From a checkpoint of a small transformer trained on Wikipedia.
Size: 26 layers, 5 heads of 64, vocabulary 534, 18.2M parameters.
Architecture: RMSNorm before each block, tied embeddings.
Training: a variant of Muon for these matrices, 5298 steps.
Each number is 128 + 32 x the weight over the matrix's rms, rounded and kept within 0 to 255. Layers, rows and columns count from 0. Numbers have three digits each.

# layer 19 MLP up, 896x224, rms 0.0909, rows 552-614, columns 112-223
127132158141114127184148150127108160121141156142141086105121167092121157121148156152170072120120120084104151078127150137102085130151125113185085133119081220159108090141115097132090091088086163178100139164147138170152135067120093160132104192129078122134128152162149188107106142102126114140156148112105099115082102097169126113131103067105
118151072089079144133112117132134111154064098102151153123125129105132147109105166108038133131187145098158039145173119167155133120149134071123123111143149170130130133123114115152118140137124100126127133121108156138087123182146117107148193118127129122126106119064116119135102141103187125098116118116136137123141134133193133099140162141146
112161117090154196141170088127127092139118089136132164121074121069163081142167118114160069122123100196119189075125149146128152125117109126131121176149144120090099143151192191100153032075143151154141188125066109150136058101175144128101159164184141070098142134102146135131129104146123144093090134127124161154160140121168156104125116062102
128117171132140117090191124139117155153159113143149131128132112115150171164179111121171186087108114099094100093064110187127117157138133090175135102167161108086166088132113106091108124132110172138075097075123114107132111140101091093182160153085129094128119091098138161123113175121131167164142137088255111141103063095121134144150169113103
129148136101177115140127156114155165236153157107155116168077078131080181099184072111183210140138099164128130078137118108155122081099056142120183170096154133124104128123163150085166124086147106142144083136073168100138105123160097161157119163148144133084136094125155195157117123107075090082111144138150197130141145150148116110173160105129
100137134131124114099104104146079085153125105164120091202096113106125135119135129128105148179134118158138121179149107142015124107106101104127182050138131154129116115145166096100072122178131125128119165148131103119160120135142110083097107154198140107123106109191110153134118181173132086108141182116157160128078122177096149093144157112094
127203067110133048112128149168179133170140126132121180138168149165131114091115199143102127140096134135108091189088094173146130189101141110158198126151091145109109168118199082112150111106184138123135128110151152135140085170097203128098156141159123148148085145132098110170112088090117115073114125129084185127117152136128133168121140071165
124104097123153124156169149116155085118122158129078145138132031130175141169050074167123111171092110087122119071142119120074117114117129072065117129078087145135135032169133114092102090039097125129195157173123132126133142143139119139107121163136197171139154133145096063116135140143088109122134102199135161138092107146156035172098131053178
131101103126128078123125097108115059160117154172109084104082054084118146125109179142173145122148113123139128103140113060094123163091132156118116135147120096153151197130133170158145109141090092137128078172125108080139113112201128097171113130142116130092105168124095123113156224090118085104129112078121194161138070139109119119168110086113
158135113145150185085170134140150119117093184171161042078090139151121135112219129100164130100086172127102180107117123178148126172137173111074162069202142122117107145122103142211091099051122191094070160137073106167121155086131104086191090178146129097141108115146202128133116129199132096058097148120111164120149137123130144118109172165137
140175151114038146067210186141137158193143155105215173176130136158105137124122132101140154156105202147145168097125175170156149157147079105105128097135134126082101110144132148075117131109170083099158096131146077142193084072160145136099088133176129190112151191124082115145075167072103153106106130129172133133179098115159134125143123125132
133116113134135117151110084115087135092117135127198117120193142132105111103108091183171127127127176142179096196086158054117073104132157124106078143055112150123140181158119091150107129119107117125134056158179170155131150159173109159102190131143147134131132140169098080127090160129134134105120131142076148071128104132061106095145108147107
088133110109114149098087114123115111120133128067161111129144160138044118083152126111150143140126107195118151128152147112165177152145090147153173126121149107127118120132171128200128197067104046077131049127108090102092171118132126149149165101098095167149111132122143090074085097084135094094136077104159089155172187123178100056128113111054
076135130084092156088131129070144132157123143203154066167162109128143133100175123094102156078164170122094100093165127098142084180146165109080109157119155083163156025136072101154149090182091147170137094154108099091125073128109105143155157159126104088100140087049137148136130126146085163120162151110089159120188086090083165186103153117120
112087116111102113088165085134115090145097170105117106115139093168143170150125159096201147138124138137159142180077133120106116093162178073163153170143068186135171058119109112053123138156125122081116145098072120147145163126127129125104157115097200139137114157121125106109133144134118127164128098095156085084139154130099108073152139120112
113116111130149108120170176127170140179068114154159201146136156104106150203138111124081208172074082131157117119160114162074142120120116094110155175145178144109145089168138152094071131098103153161169133130134151071125109123105107118101120196118091147157163136054135156155111139126143098084098195177123168118130150029150174155124132114133
174092102193145146128145169078061165141084146120129101128142145161107164187164131145102135156112124095109163148181141144143202135118161158162130148167068086177148183107140139094096139136114128083121104135088152137147106128149190105106153064105128119107165130145150104160105170085099124138131163064079093103124148198117105095082114139183
175121139172178129093140135189127116111109090102155166113163154078139152111107115150039159162127140127141151159160157149154172137102135067104122119137114191130128169129149113135181105080088038069144131133080186080080126133120133141126189146106104128102141086114126129139116121171105126148173118142146124162128133141103137088109132103162
144118108129127172083120081137154113154119174126119139174114129164125132172133117134154127180115098100100104092086126191071173114144103128156165204125138170129170178141076133121158132118160129160150096126139074164117125074084124108183133103121127139101154164075078126094098124086138130173151117159094151161128153122196099097077140073132
137074119124057136104096158101154116130110136110146115157088140101143165154170191118160072123155133163111127156116114115168105109144116116122189138137145046147177116137129175113196136104124089176086170157110098134099101149118110084150091154161131195151104151177108088063134184173151154145140119147106116065148118105158102151104136066123
120137050114143142162168140097155151149127152192086206168097071115142072140140147175128056136114156131101118078084087144070164151149211068155116106102094153089134085096117130110123098123167137150100069094159103150095156129179087096137189151164128139158101103096129143127152166188181117073119136137080115166140163189148135165087134162167
147118127109160137143083117054153119109086166085172109191149145111145155125157130136088114187184167096125143116114106070146169138057167150133121135179139147160104142129145145117130120141110139130135181113119141172169132206088154142129154155142155175083111130188125133175139134112152115098122138108117133123057110066179169103150148058175
114159129118128154126155161084095118135113150125125116187173184040160154188190139084161084167140114138141122162112139097145155102141090075108118106158177061167083132141136100106126102090148117122088133145070097137150104124084126137141110104105146125114118101087136113156122079137133140089092188087113117156128131170106091094126169127076
111096128099098128145151106116128194183144086174092142109179074144117176111126109114099121161128188095138122119096102132096145111082120131121124187165075123145145096126073111117092165130159152095163126182107161142067097106161167069128080118120079111167123122157036140132132139091168089091083161124144209158129115146176159098109099034176
176104136088083138197143140118128083133185155169111063134148115084068151120141159137096172112120159140151128097202102150180132081131143121120168112162165131131106125120159110110147152121067089116105163135159096173175128131103141050159145118136107115136157076154105074131133143113098109134143097180116195105158157140073141138106177190171
097137097099207155134155086134114140165088142155116071096149130112155136131083135159125117119131097137126128179078143114095192115139070104150135103175129100183099144150205090134131100089144116194122118082143131115123127197131186138090121146151118111139125087153125139119143162140054152093142130127105141123145131209207151119126138152151
173070082144069122095119159096093135091067119094080152126064169091153172078099084063123105132112143092142166138099112181135152180158180118124136067109087126088131209157189120165137144141124135067093151100145139091042062091157088166090099148133129156124134097144142059152121137138113120096131125116116088181092146152175164127106124134162
082144131084177145183153122100102107199158163129163097139184137151107104107196121135076128130151099140138159140140097077235176152092121151137141102116119148156147108106143155142146152131156114136140112112126160114093112111153132159122141128125129179108116082181088154121109099154105173138157143137158128140115068054181114120148105086081
163110148124132137121156175173094138123115174138152120145131075058134092072159094122137104063074047121103117113107088144188125147170170120152109149091118143127102142137140074151101133152162147091142079176067161163099139121096220073126166133100120111130108129132101147088168160115196164118080163167097095139137187101155167154085159170137
157090056137160119111130175135139152119123141075149134121090093099164152173111150078139092174092118101142136175146100085090152113138109155098136189186095109129061174169134132102080120128118103170155141138079149104107156116149132079155099103077122198113132132136096228107131092098162125093147143161163153122128179132077157185113188148068
128095106150078152068064177095130108108130123153073113156172157133144121123099069180104095119135141145116128104128108102079111105105202129137144157137181053159107106140127077112116091094084181166123189180047143110149070116098154162129134145122177096120189159130116126104149094126135093074159126108076147154115142124143141099177124088050
173111178162129115150121123153186062120155171168078113116218151119139112079104130098151120178143153145133131139172149145151096123126116054112126143172120180180128107155057087150081141144172090073143106160107144170125144095139116086072107141090144150102144138122133136114068129125102093149132097092069171113201129106129103066113108145170
117090163120080146163115156110120090161099151131139122089097095128105142105104152143142117116120159100156148094127133111079131106152128146103125095188127104097080115130115111152117160146122145102107045113178178178117128169142140088146176132115105134125150120204091152078148102167110089096128186144057153119077142160121085152143157106154
125117082126143111096099129216104131146151088086140079160159188109140170079098130072123085130119101107057094164077060078182111118151166167186129142117101136153118110082098050162073120157138057130133114073105150182105148107139136158156113103193160136122074106136119101133092136100130100089210133165144123135075047172100137096052121052100
134128089088135115104132204117112116180135146129092161074063157172080147157148162071144075115151130104143125150114131150061129100111094127098096102126129094159212152082120156179126225152185107172147217129180075209088124110172145178136066114139185126160142128129105102163073175134095119115147216058156182152170115122218142144102078122096
077155140083131107180104164124158121120113176117144088093127189101183142113149103106148149083093165112105125163143083101065123086102113136147135099124130159118089114106100116054064147144123092107156095116106132109147071176075129187157097140151121157133090185062151100104132098105123185094142127072149162155125135081136174150149110158179
102124129177089133111110119126072166154103152130119149105170201109123154167140184172104115128167134131098168143066148134102117093153065129154122086116114171185093140095100190122132124115167083165131155121153112165094107113131101087114133109183107122109100115067154103163113143103136156149158122124166092126146116129142109093166121079140
149145082105157152143148070069071083132151163112146137163113128158181095127143082154092104128129168148139166115140113133166134152126154173162118200161096096127100105097165127127134124138171148127170096130183156130146069137120123145131155079132098166166122121105173139136096104166141149148100113165180164164140106078148116117138119127148
131107111161083078150146204165078140084067155111074114129162161108046136138083143121198127094106141113111167158178155122127168132106076121074121132111143133114128092114126145157090130073116148108098159153098136169106114109102152132074140165163112187108105155156128109183054129125057194120135143047128159121136115113121169195149120097144
167128142114139130133072107099067177188149122130087155100120157115091184131140143116112074190084112155125173171084150144094167099159106148102171158099100069141104090094173147083146194110099131126113187131157135179130133190181182098122124097187077166116146120143143144133119101118180124110147141150145146128125158120129166145152154153111
172140110163110200123092134101091160159133158110212110085092183104219130114122114131151127185155073103155172101080137132112171134114120151148135140093140107184096105169101083077184114133180151147155081177201115151131132109098162125114161094123193145094165113092099175141081171168105128169126093132107173092153140147090121113142153105132
165075076166107138140117067128087042149098094177090139149131136082129186100073129091171164111133135118129130088130149139146142120172176080074141079124133088093161158128109157135106103104155138136118113140196112117099152136113104172187075140158080134148169117145146063131088130132137162129133098141153122131107148131161118156092139095135
123158077170128176103135118135114113118077118128166120116138087164121132114103080144155127126114177120142134132117151155101102199142097120049164092105106144131142133135125084117138116056102135106174173160168172094106146138133137168151120093176153144100167135083127151160136168127165126176150135090135166112093124085130107058135186129118
151146122117056129068158116173074096118113137150154148102136097128083138085118114134095098169104094169210084093093131137156140154149167089129126134136125154149082114205138109154128107158184116114112054164128121147107154129163148152100100118189139098124148126128120137112194181133119137144155111184089080167145165121128129121130165116133
125175116046116118091091112130087123196124100141066089106160150138191125144073139155117077089112147107140166138148102143136132092133171090162110093160149153142158160111137099146133157104113100129197112080131049090098112142097165127128076092087125219132093071108087106083153130124100131087143149073085131134144082101139128137106116158116
190130081093115159069126160115152072181064129142144126128177137117143119126187104125117137127096142151068129156131119193109151168093174111148163173122134105108104123095107150106192127142076133087120153136077105096119089129146133136150126137096132105085149173113127136139093118197102178149127088111167159073194134165160093135151110112166
154105147132136193135152123092137088116089121123126084096123108087117113110077132104107199164155134131095146157145124115135099165127173077160185160124135144106149103077150143148120141110084079082088173129088138184113127163112076138070166168171090123177164094124091159139054088144077119051113129129106167137137057130085090120091146152154
081118108078142042120138158055114124144090187121124113100177125132108206151102121120078111103151178139130123157154069127141121145078189083125101137155098084173078125111104107141094147073133087152105197182135133096142123140113124144126119139147113102104165137119118156125122130104113101152196106142071208120145117112155160117129158083157
144099168102127174119084118153105162141107072073173071091097097070142146088125173055153198109125135110144168101154126143080142146197157145136079132128136157112126141101161228101123076115108157098135128103119160216187187148100108160070114172152133148147111111167164112166074120061084123072149078125139109161063134129092133158137138083138
069131100150097174142105135111147112147122123128115110164152092141114099124153060143097154155090167181136123107102201210082127197119150114127102149163065096199135160107112140124137125104154143146134132088143145195132134144131121177160125132145110111159190090126105133138105167116153150121174181130087186161180137096099152104136123055185
139087083088132160089131110120102170085140143107124180131094147150156114114068108094165098131121116162176044143094159133126095089184155200136179069125122078114122164078128093140109100131094128188118102122119124172146120148099180101122056122157114084121128099143190135155119059109145142138152143108127107113090166138099122179128191114096
126110075126092159120181107083224084160133132101125152155148110103084120120160133055130103071132140163062160124122124170035163151134126150151110141098145103111114116092152151131097094126142101135107125202114151119182140133129148132096167080147135095079082125160164100108176116164100103110112125122160146191073120148108116127095115177111
146162101185101190083163094186126066177170108095162127089145178144105062170085139099146137147099143184119106096110091165146103098136177162146144123128140151145173145145139148144107158139135118145111045151112127147138126141102138099093133136131130113097146132111161076155119023128126105165155156133149120116120123122143153077189121126129
119165155094094112099111164150153075176105134110115125132123099139091150112101153145168158081089142113114132104117152118185154134122133105097193097111152150137097111153142126152150098163127104107111096125104117187136168132069161118100153124167082123105131153153129032169108117140071102141043113098103123125164154130180137116127141146127
104153162075147112117092123140170116115140182064135135118083131095176183176126170124150100168146152081121108107133099128168121143130168143192141168148143134150179164074141142131080180114050107130161100150141097116099187124124126153128072140129207115085112129110111157095070127126135113064157115117153164143139165195186156120096153174108
121113078157121159124181146145146131149149126104110145093151118130121115161109106140133064158144172179180190090128142097161200129153092157092094144150112103132141137118140142140101173170138072176161121190160104086105110090130149129152094085133073144100095062129105152106137193117117099131093078093157084089154140170161174158155191112162
084092118124052057150173078162185127098140139149113111137093133134101096171143139100100119143200156154140080071119129130123087103094117157161141116091162060083141123154149076140157124152109141065137160108146151111091147131131140089128126196120095127134097171089134134139133141150133108096190103083150152111095110091067117155113116099125
109124175142098168146156194112113157093143098186105114133130090155152165130097149100094076144091181144131110116109173172109138119152093135148201147155202160089146067108120205126168150114124092065097129187129133115140148159165112131137065149064103124119087090139144144110095151067125143113124111122169154188141111121109148127119143135105
144127089161054088134132160185129122094050110089101080139122121098139128068129123099104121108053104158122104128146127080111113141132120092119092103131089114080167154180109127114060115090148152151165123137101085171154094176190138124122082202158161160133090170146144137186133097112080163121190101137184121176099126095140147103053174160162
138155109137067119086119087154154119135111113130162160077116142158124093129148138112113064156187160197102118062152081122097073131112153089149157115168151166073131125113119112144117080130144168127081144192076072084115211112107109172103175085242117127089124143142118131138122152080150051052150185091157144129095120102102118114124076170142
068128081138183110096114158080102115102057150089153100093085078168148131112160109129139143148159094114140172108146066144100117153146157105143128145191161138135119208126132083089185153135176167122127115126120140056150118133130138109137110173132088099145121180115092111107143111118085063095092088123095148118112158158144114107139180119112
133096109148090214139148121115136152154164179115149140109062125117147081123083078169163140085112143156117144107193148126108132126155114154105157151090180089205154158106174111125108155116121120147129130101120104154074115119188163127131089141163158157119108122159114082103154120142103125139144125101118159132113112139192099109146126097114
194050151167066064133120129159147133105166137116111114144148090115083112082112112133085138151159079181098162140058167097146157137097140179110126110137142189120097074150130119130127144139115116138162140200153097139143122126138177124098123100094108150131060114111113143082133154117168086132137134153119146114159137200145106180185129132162
# layer 19 MLP down (transposed), 896x224, rms 0.179, rows 552-613, columns 112-223
146076065112080130139137127154121174148156079090154129107129149161141139089152080067104165130125121180082175204145131133153110120131090141144163137175109117166116158122152125163171153110141107148099162155085124133142138146100102142141131096152109107099116112118112075101092090130151156132098116111156181075147152118077126128107138116123
126107154124096130135140116126167136155131057153119177146092142126147098116112152094091066126141117171156133053117086147163136125090138124072099065127108122066079101108115194090143164129153128152132152146100088151157139085072185107129083105117115145161111114132123113163152047135144114100110135117122145115153132134123093111151146094159
137094129181132113094081112169101136146177157077209133155182126149092119058150074143133127102150122145107095189161140120166117122128130059124146096078108113140102113090104087120145215210093118111114092173171114144132148169106173124131123075105110188103164162114083155161141146109120102143140103090090137140110051110108146113078145156105
077157158149118088101140126054179114119110128167074167132068090100118062144122126082154092133119117112105142151172108125144090079081135164059123087096115136114126113115178171142143072116181091122151131102104116141108098107120073133158129096150153128091127108149169130152186176161155128090151171188087129115154106109049086099153136139174
141140179140122173089149158128071164167139120095163129097118112116200162123085135128064128134093101167120159142134173102105143204116123150107131135100154093142150138159083158095077081151090133117082167051142200156193165089137183084091111179114098184159108096147130178149155131165167145176126156103175094098141130098111143050125133178128
090136177075123147155131112087118191148171096085179128091180135133169156135174142078219098108128140118101133079137151163151146102128107116118115197113115162177127153116113132075142158052157118113137134101086118186083103156109117111073125154096089114072146122121098081125118108068150155147106116134092073095112137155116103079090145145151
172140147140110118110130128109120115140097156097087141102103110176162150128131102142078133102144154104120139103124112109136155122192140148102132144144127112177121126192154145139118091104100103104103106091146138070136124136156116091123092159082185137196179104076125161146100143141125161126075181189182100028086153095059114133100139159123
198147124123103167125139179156134157056117153104079207171172155128181107100096113140158080107151109120175147071125109127133123142163140131185116127140140088158047100157168155183160103108102104070130113118181130159163134115137140211174189169111114128135163104161108088114129142128116154133114129152149134132155147167174129110130100105106
146111133129105153170079123173143168148119134103061192119142107152157136134138144057153102138131056127080148098168182099159115147106093091097124142113122132078159144126141130121049126085148098139150113129113136154094094202061090137107149130112107135115149168120115130134156057053159186101143185153104093115081125148089125146154167124100
131100150120155120171122104065125087121152165150127131090125123130173106144091100178107067107127185100170142103159151134096121135075089160119090131165109107072111145171162181093127184145126113107116091139154157124142111188109138146119165176173116126163139118135160045094107148079118117169059135139127118111152133106090167123107128074047
174107122159142138145138121168076131126184137158136066197157057071117165097136149073155096144197087074147153100060117099149156145093138069045111163157156138109135142169130130171127125130098128066145128136147119120132146099171108148170038103067086184138159104147111131102123108152095140113158124131164115108112119086120135069127126151132
185122140105150135090104102145140111157123097134116110112060087137077116174129178099119119146099107127134113154136140101126155134127142148144186109107090126111150140125110165153198130146127126138144155151119172121097097108079083093162100133172135104097157155089138202169212079115133101160180108104102059127107152084188127134133111138154
127102141174098154121170104172116114162123174128101203144160080121137118146100154112122108161115126143106056150153120147117142105120105150139130163129149088101186133124112115182135042155138147155178213166200124126128212170102122059143049111164183117157124119145154184095133136161112128169165182144122177102157105190142128167124154130120
130192063141118134128108122127134080073193109129126144158094137155145081149194102161151166157100123117184088105116091107128112106124066105161119164147132157141170183105123166172128117194165145082121095148105150086123084122128129155131138179079113164088133127070155108162177137126132113130090125088158144078171125183122056100138101112117
104166131085108165109148170120098129148102107135036139113109175115095075105159150145104169114103107171113093088110139092116100145086103125089103096113182101131134136132129150182114131119137065131185140141116076127158106127184211181160106100075121083161148128066136145153112118097170094108137142144099150113132111117085123095090123116195
156163122109105193141159153091145132128198130161105084104101176093205170038108086137129144123109120110142122094069123158080144164132138094191109118055104132122165143135153085163152111142125175177092129186155162067086102151077118119130155118151228095147094121156124116093128178121150049135117081146122179092168136111091108090134140080133
109187140129085126163176131110142142120184142202093107125102099142152190121142194155083148089110120133154110103153069197106093086194144122178123135046144110136096118113087142177074122142188113107176090099139158151073092131115079084120226107168100117144122131186069162169170146167101127113157128137127179128082179126093146144127196156113
072143146152088154152149159113121165132136157136202157126079090146102147168128154115171131201129087124102144124081132108174104093124156142104139123172140066096133132139093180163107104102140115096114137130153129134132100112194155145142124130154139124127130151125174070099168173076111110113129142117127091125100150087164170104166050033144
149099165113091171195179123142143144154116137145158070121136165112098123151065094139055127091096128133094117095110128108160068158079124141115106138082124128069110115112132081104090103142095146117142126080184131120114131180159052172123136082111149121099066182130170148159145105120094115095155053127117101125145119086103089148110124170145
120117168115135154185098101170109159125128151142160172142104145093175104127154105177153142086160112158152113053081207135109155104096124164158140155099118126065139172142092154135118078107101189116075130106158127126153146136102072139103173138118129132142130138105087100114146125130140122087106106118143073181132145160136145070129143134166
144079119140126191109136159116087138126116125075102106101105123151139206114180145189084157170111121063133100083153150049176146117134075147098142149144130099100154118141158078086149165117110105153108157165117142157109159080075086146162118082163101192127113158092120238201129108158098138136093090190139122143148051179149063153168117194131
134189146113050125178166139209058136107123102174142139159138070083130122110137105129132114118161137077157099128170123123121084143185063151145135121142110094054169111140089122181099111109101121112098168112179175159116123087095118115159078152181122081153135151117113144115119148183099137143150092147119169115137149153088109161131100180151
162155132130120127105105116143114080138113143140164197096091120169136143104160143123091125091109105165085139116104179129136140107098116168105112185180099166172159153152133146128102103151111141138113088061148153111147101137139120092060136153141100101110158127121143111141154184145186135156144095136106167095127120126176125172088145116100
124145134120124145103088112127100151114132147094092190116110127056107079138119111218145111125151136168085172159086125110126084189127144114122198150086143150126077080136176163149114124150115132133112170114112143085137187117146105169132094094109112161140098095096140157108122109104165067083111110164227110116147199144126148128142094158185
149132107133173112126125118213166128143145139101157076114082152117145114118163082108110054143161136163110150183121062116107045116131112176113093158154084097151129149115153115141129069148101154108142142132137121130139127116165047089094146114166115118153183159098177150112175131153167117119084107074114079133103184092128134089121047075121
150060179126082101089121158065136090096053164161161151137103121167172096161118054148162156185189076131108143112170099113093073096124145084123106123146116173066140201113176123106127121087154095117131101132114135085136065131153134083147107099099110131142055064192137114107120161120116145178107155149136154144111149176132255091090122147138
086199140146178112070112031146147147184188133128089116083132121139062169115103058212137170142114138129154141129151171136081168098166109132156120101147146116163069088129137099097137171097133139150137085140161140074102090084125093147133145092126167058093090072058093083156107146084135118148159126117164088111080147075133087115203117090118
149132148120157152136138202112130137138084165108113120134114127176124091128139129144064121120098176117163130142138097123127110127092113068172102118116072146158186147129126134138158124119076093124135076121122128185090167160149115085161109170176130154157121179182097128127138195162122050160095097106120081145137149165181117124151211125119
162082200121152103132119177134084104163117143137109138093188144103176147149136115123116169113134138109172135136109201155119093117129116168090108072147076111090090135073155094122153112108125145109119140124139075090140083189108103156146133177122111120145166121134123129211078091166090164108158124088102182136117108209178096115116091151111
140159132151191107112153074084135109080102111149167046110149047145132131120142081158099132150152101124103121087131117111105143119123173205125167142132140138090167131137156106153151093115147092099174167141148190109072110104152153111125131162129096101079109117135123069125083127129151138146129138117122182125145174085148044179161096134167
183126162146116108109161115198100143120125125131219154069150105156096098117131104161121139135137126119045078165075088200154144134121114204078137100136106117107160138163090085137129153169133147127116121174128109090102146129130148158044107103104113153069126127098108114185146164130126151121160082130101085056139119113129158079099115112111
075119120149130122102111107102106208103139128087156184173056129146128208068128170169126200091131077122142156166108126143148149107132068124178161113162094103156163118055075163156157067073109160163135127086077063119134099105096095143138120138177152153125178182110110200115133150116094128174133113097156138123093143082136146134149141144023
098126192130243130086145144122143127079123118143134090113137117165077039107177173072136124095106167173076118137108111157165176138156153110110174147126073144106141153072072155110103165084114159122175147153100076131148125074111104092141121130137140128163107118088145136222139124118133138130131085155084166146097069145122115130126141132121
096131108151103131119136110067114220084153185161180185148110116145163093101136141179201155107130177126168181144113042116169106139122107105137161066172119122077123079132158194111161141137149139155160105172165184128143096178186109140121153121134131139143146177108101100113108223198202172126098144113091152134099170165165135056129192156183
208127146166157159128098137146079199106082173183146132152130162178125069151087118118123098121089084145111082094137057081125115053100134199128201169140168157123100100139154103151115158111141112109122130146129215127073137146134144170138076127137174127135144156113086135188160147095150177150135174161079153069159136133148081123175216201107
123085086154162193115085125112115118078143166135125132182139088104118102135141145094198091176196086126123101141060092107142152105121132136098097153160138107117114111164133087131165117104148092150118120134130099123112111146123122117134188123119157183154182078103134174162130145151055111166136158159114088166130134187131067120170137109077
129158140077155090080144124118186120111142132142111110124091129125125114086129130098108178128064180130184059101107097152117093123097110110092163141064103119110136136124108141123195105157136191054136107115101110088146132142147107112156135116120082130151152096151131113120165119176178068104118177145100133132151109156098080121069084153109
155167161104115109146055124120076141125128124185146158113108183099110138109125145085128193150131137113127103149149159180086180127109103164114107078145188147125158120156107120171089134121109135154087091124140103071136122055158129071082146111132142102126122118141121163087138133120123103122167135135157078155071151155136137127125096115134
140118100127173143087130085071164190141137160154119187124170135192134132174154098176054109153124102117136128128101088178131148157107107124066188137180117083104132098103143141144162135127161130106105098093100056115174131083133139110111194121116098074066123125128111117105125153171106074117148130102125152106150140074128073123042080118129
117112095110138131135143167154137086111141137148126146120185170109069105071132187159085190127168120186112061146140126126179110132143158131137030222180098095090111164108182145139104071118174142201126149119197092140134115103117164175162092153116141130089111130115084106125106130063133156116085043136151129089156083180118092170093162125145
134140147161154110153121140139127155137173094134126159162137087153105151088145132138088160128083182152136119106144116104173107147118156116141126086204104135084115156119126108166107178051104143092102133150083214117083114157135094108149139161163097075116129135149107153157181158114145102138149111139082107164130180115132182123095119096078
131138136147141114128087131123121155060166127084133115096110114060120087138130174142101112172139184136153138146154142117162104138140103139149138113166102154153119048139058132098089112143143160151098105153121126105122088152109132134186156119146192149146139067138159196093191183134084043095154118142142150080178087170117122098168182101141
062152159099150153140075151113142113122102132130124145135191138105106184187079122117107194168119104173122129136210106125122181092156208112105145175139142091136076117150124181106158108116171134157153076106114075109142098138140116118144187149122097128146114138178151102087105104168118112137134130101088097206092085131107171159094071092134
126119136120145129169075164123115133171224136112105097154152128160166083193143128136128105124184156097106120118162156112145093077111120162139100191117150121151170134111127154066077167148158125151114066060116089131151116098093071063117142123143193109086131182079088107092148147136116107121086205077091102127169076145124150128156158125091
122089151144137104145161135163120165122119146115122149129103185154107082140136077134111126193158097103081163126132100115143149157111094123125127078141097083145124126151153098138143139118119096149137154119133168110156180144185086107156120147177144066178073127178165129118113130144109114204118167141134099058165159121065090160162148131122
100132110163142142119061106124086150107162083079105102122132111089128139116126101133201131155146126139170106118141148135064133111118115081172105123145138123120133101186124091167163112152081142144116122139200134162109119111113151124077152129183095130158139082113208045167177151139118112143176130159118174101081161146112175115074081113142
070126165096114092120098139181109104149158132122131121112110199098122146138099126099131131094124121200160049105132118175177160146125064183130093132092139073114103114135081132103189152185130149097200095122157095173112135125135118152157052139141146142107031130084157128125131158082149098136137160139132113180067156103157136093121132151151
093160142100084106108162164109153161083118068138112110084179164097160082062126106161107120186113114096088133081146088093118151145105109100093079158143158124139132115130123103149140178134104140119149120080122130098164150091117130125128191114133154183137162139188090111175120115155131166137134052146152148183099178134134106083112145164112
148181086158095132120090134154087065149107145095116122140117151139126088113177100105107116143120105190080139093089113145107119088079107184209174116150172141101107160164138104126107149152109118196099080126201141122106194076103106076137125117101130100090163191169132182090184104144099088108168130147150146143110088094157141102148098143121
133137173135072101100099076123141139081114093150127128150130164135075138166180090155123165093110109117110167095140057122152071123150138150098124169153126126092119088176162140138091115104110151121092082136099093169099116053174143108082110120101150158122066174106073091120158071144196079093093157088159141085136189083119120153092122250095
179138102173121138165139129109130163163080151104111130143196123141105112086159140150167124145132130109111188167117109168104125162101111094151089113168144115108178111153133180166174135190113133086125163154122181096154116132143099148139133104114170170064128096128153153124147176140135160157100134120077137089171137100107089100100070124110
111134177126141121142146125232120160095167112149148126106108126138122146098139145092101135171115035175127149157155151126142129084149136142121138129129108176124153125129106035106127144133114132168104081106229086144084124129104102113137091162131116073149162138137113144103122097081137092169116074132141075123176123147075154100166181110137
127128116146149070134121156080081106142112102093052148167128089082145111080144109126138161086086105107083124162098185167130160114192123155117018108156139091130047183156163113143113111103166108115083148162088148127181140075116078066153173125163094137126144156130116093106184174150126128172115129150141126112141164142163107097111126114151
181095162151118166124147080131114128139093130129173107153120097120134127148156115124112116117116148128135137113139091132138190151130132127144095130152160126118173092095204138102144111153165179105162130114135109112115160131141082209130171129170193077102118060159126110167121065141096119171175137092118166103132103138109134109090109171105
209168124219072147141147157093091118176153143148148101104194147115131121091123089169119141084120149104090168134111087138186098080163077080161147147122127138150117097210129122097089133140105169127099181141137114162117143145105131113142171042156069109109123162125092178177123142190084096161149145107113119146113109128084089130102109069092
189169162132059129077165147183100145138098181130150107096167153121080140126124118127147118128045137122104134104139131134060107144112110098123132093162134146077099106077168059132140090121117130119168100140105127139170126096098132084051187161116136095054180162192121096160100152113132148161120165119116133139073120121060110187166102151171
159117123145149130175107147140157043114112110143124094161116196105161143091113108136155169078137120134091099144132136135113169132140088137165178146136157159152098082124089094172130117090079110127126121052166118118128156101179129133182109139140061219072153128137160137165098181106144123150181112112146082150145077175148163134132115105105
104074179048154146075163090056123158152092091120127121114089124134100117111131143124121115100108086120167136134132134091088108096143100159108077115091167092185081181156144076156092098185101163159103155142072105148108157160074122147140088160156166177191127134157177120144189168073065158165055141114121123097075121082091144121107137177138
134112106127163151123164093117203083154152134125140149131074179107089108113132115156135089164101111183105112057148124098169080171137187167157144147111120162158117120156174113160114067139150164156091136071061107168081136129083164048111108144184136079094179132114129066165070132070113063142152097103129148109162079152122156150090130062160
101136094169155149149150131129042087139207103133137118096117159144110120106098149235167153085099095123146119162090152144113153164097107196128102163114052091146129148150178142134125162119103108138168137154119086108116079090121167106088045092073174104135099188107155157097128126175117118198143089123145115122131098173142164093163125108154
152166142128093192079109087134167110131164184186123164135137174119133136157138136162146123178140152115075144117124127112126095123161170109109149100112116148108166112108151141147132118103119083104112169130157135051073115079136116118058189164101162122202150123136104128144170079153163147172148113159079130094116113141136124102095139189138
118094189085129166089136100119079128163127106145080155107148135164129066192140125103140114181116174138133170127128158120114140136103097096141069178190138185150178126184141117141123161117122095100148098111163120117097134122149101132134118134115160096142104098087151152189114130138139127138165153151121111164122130091137153135089080197178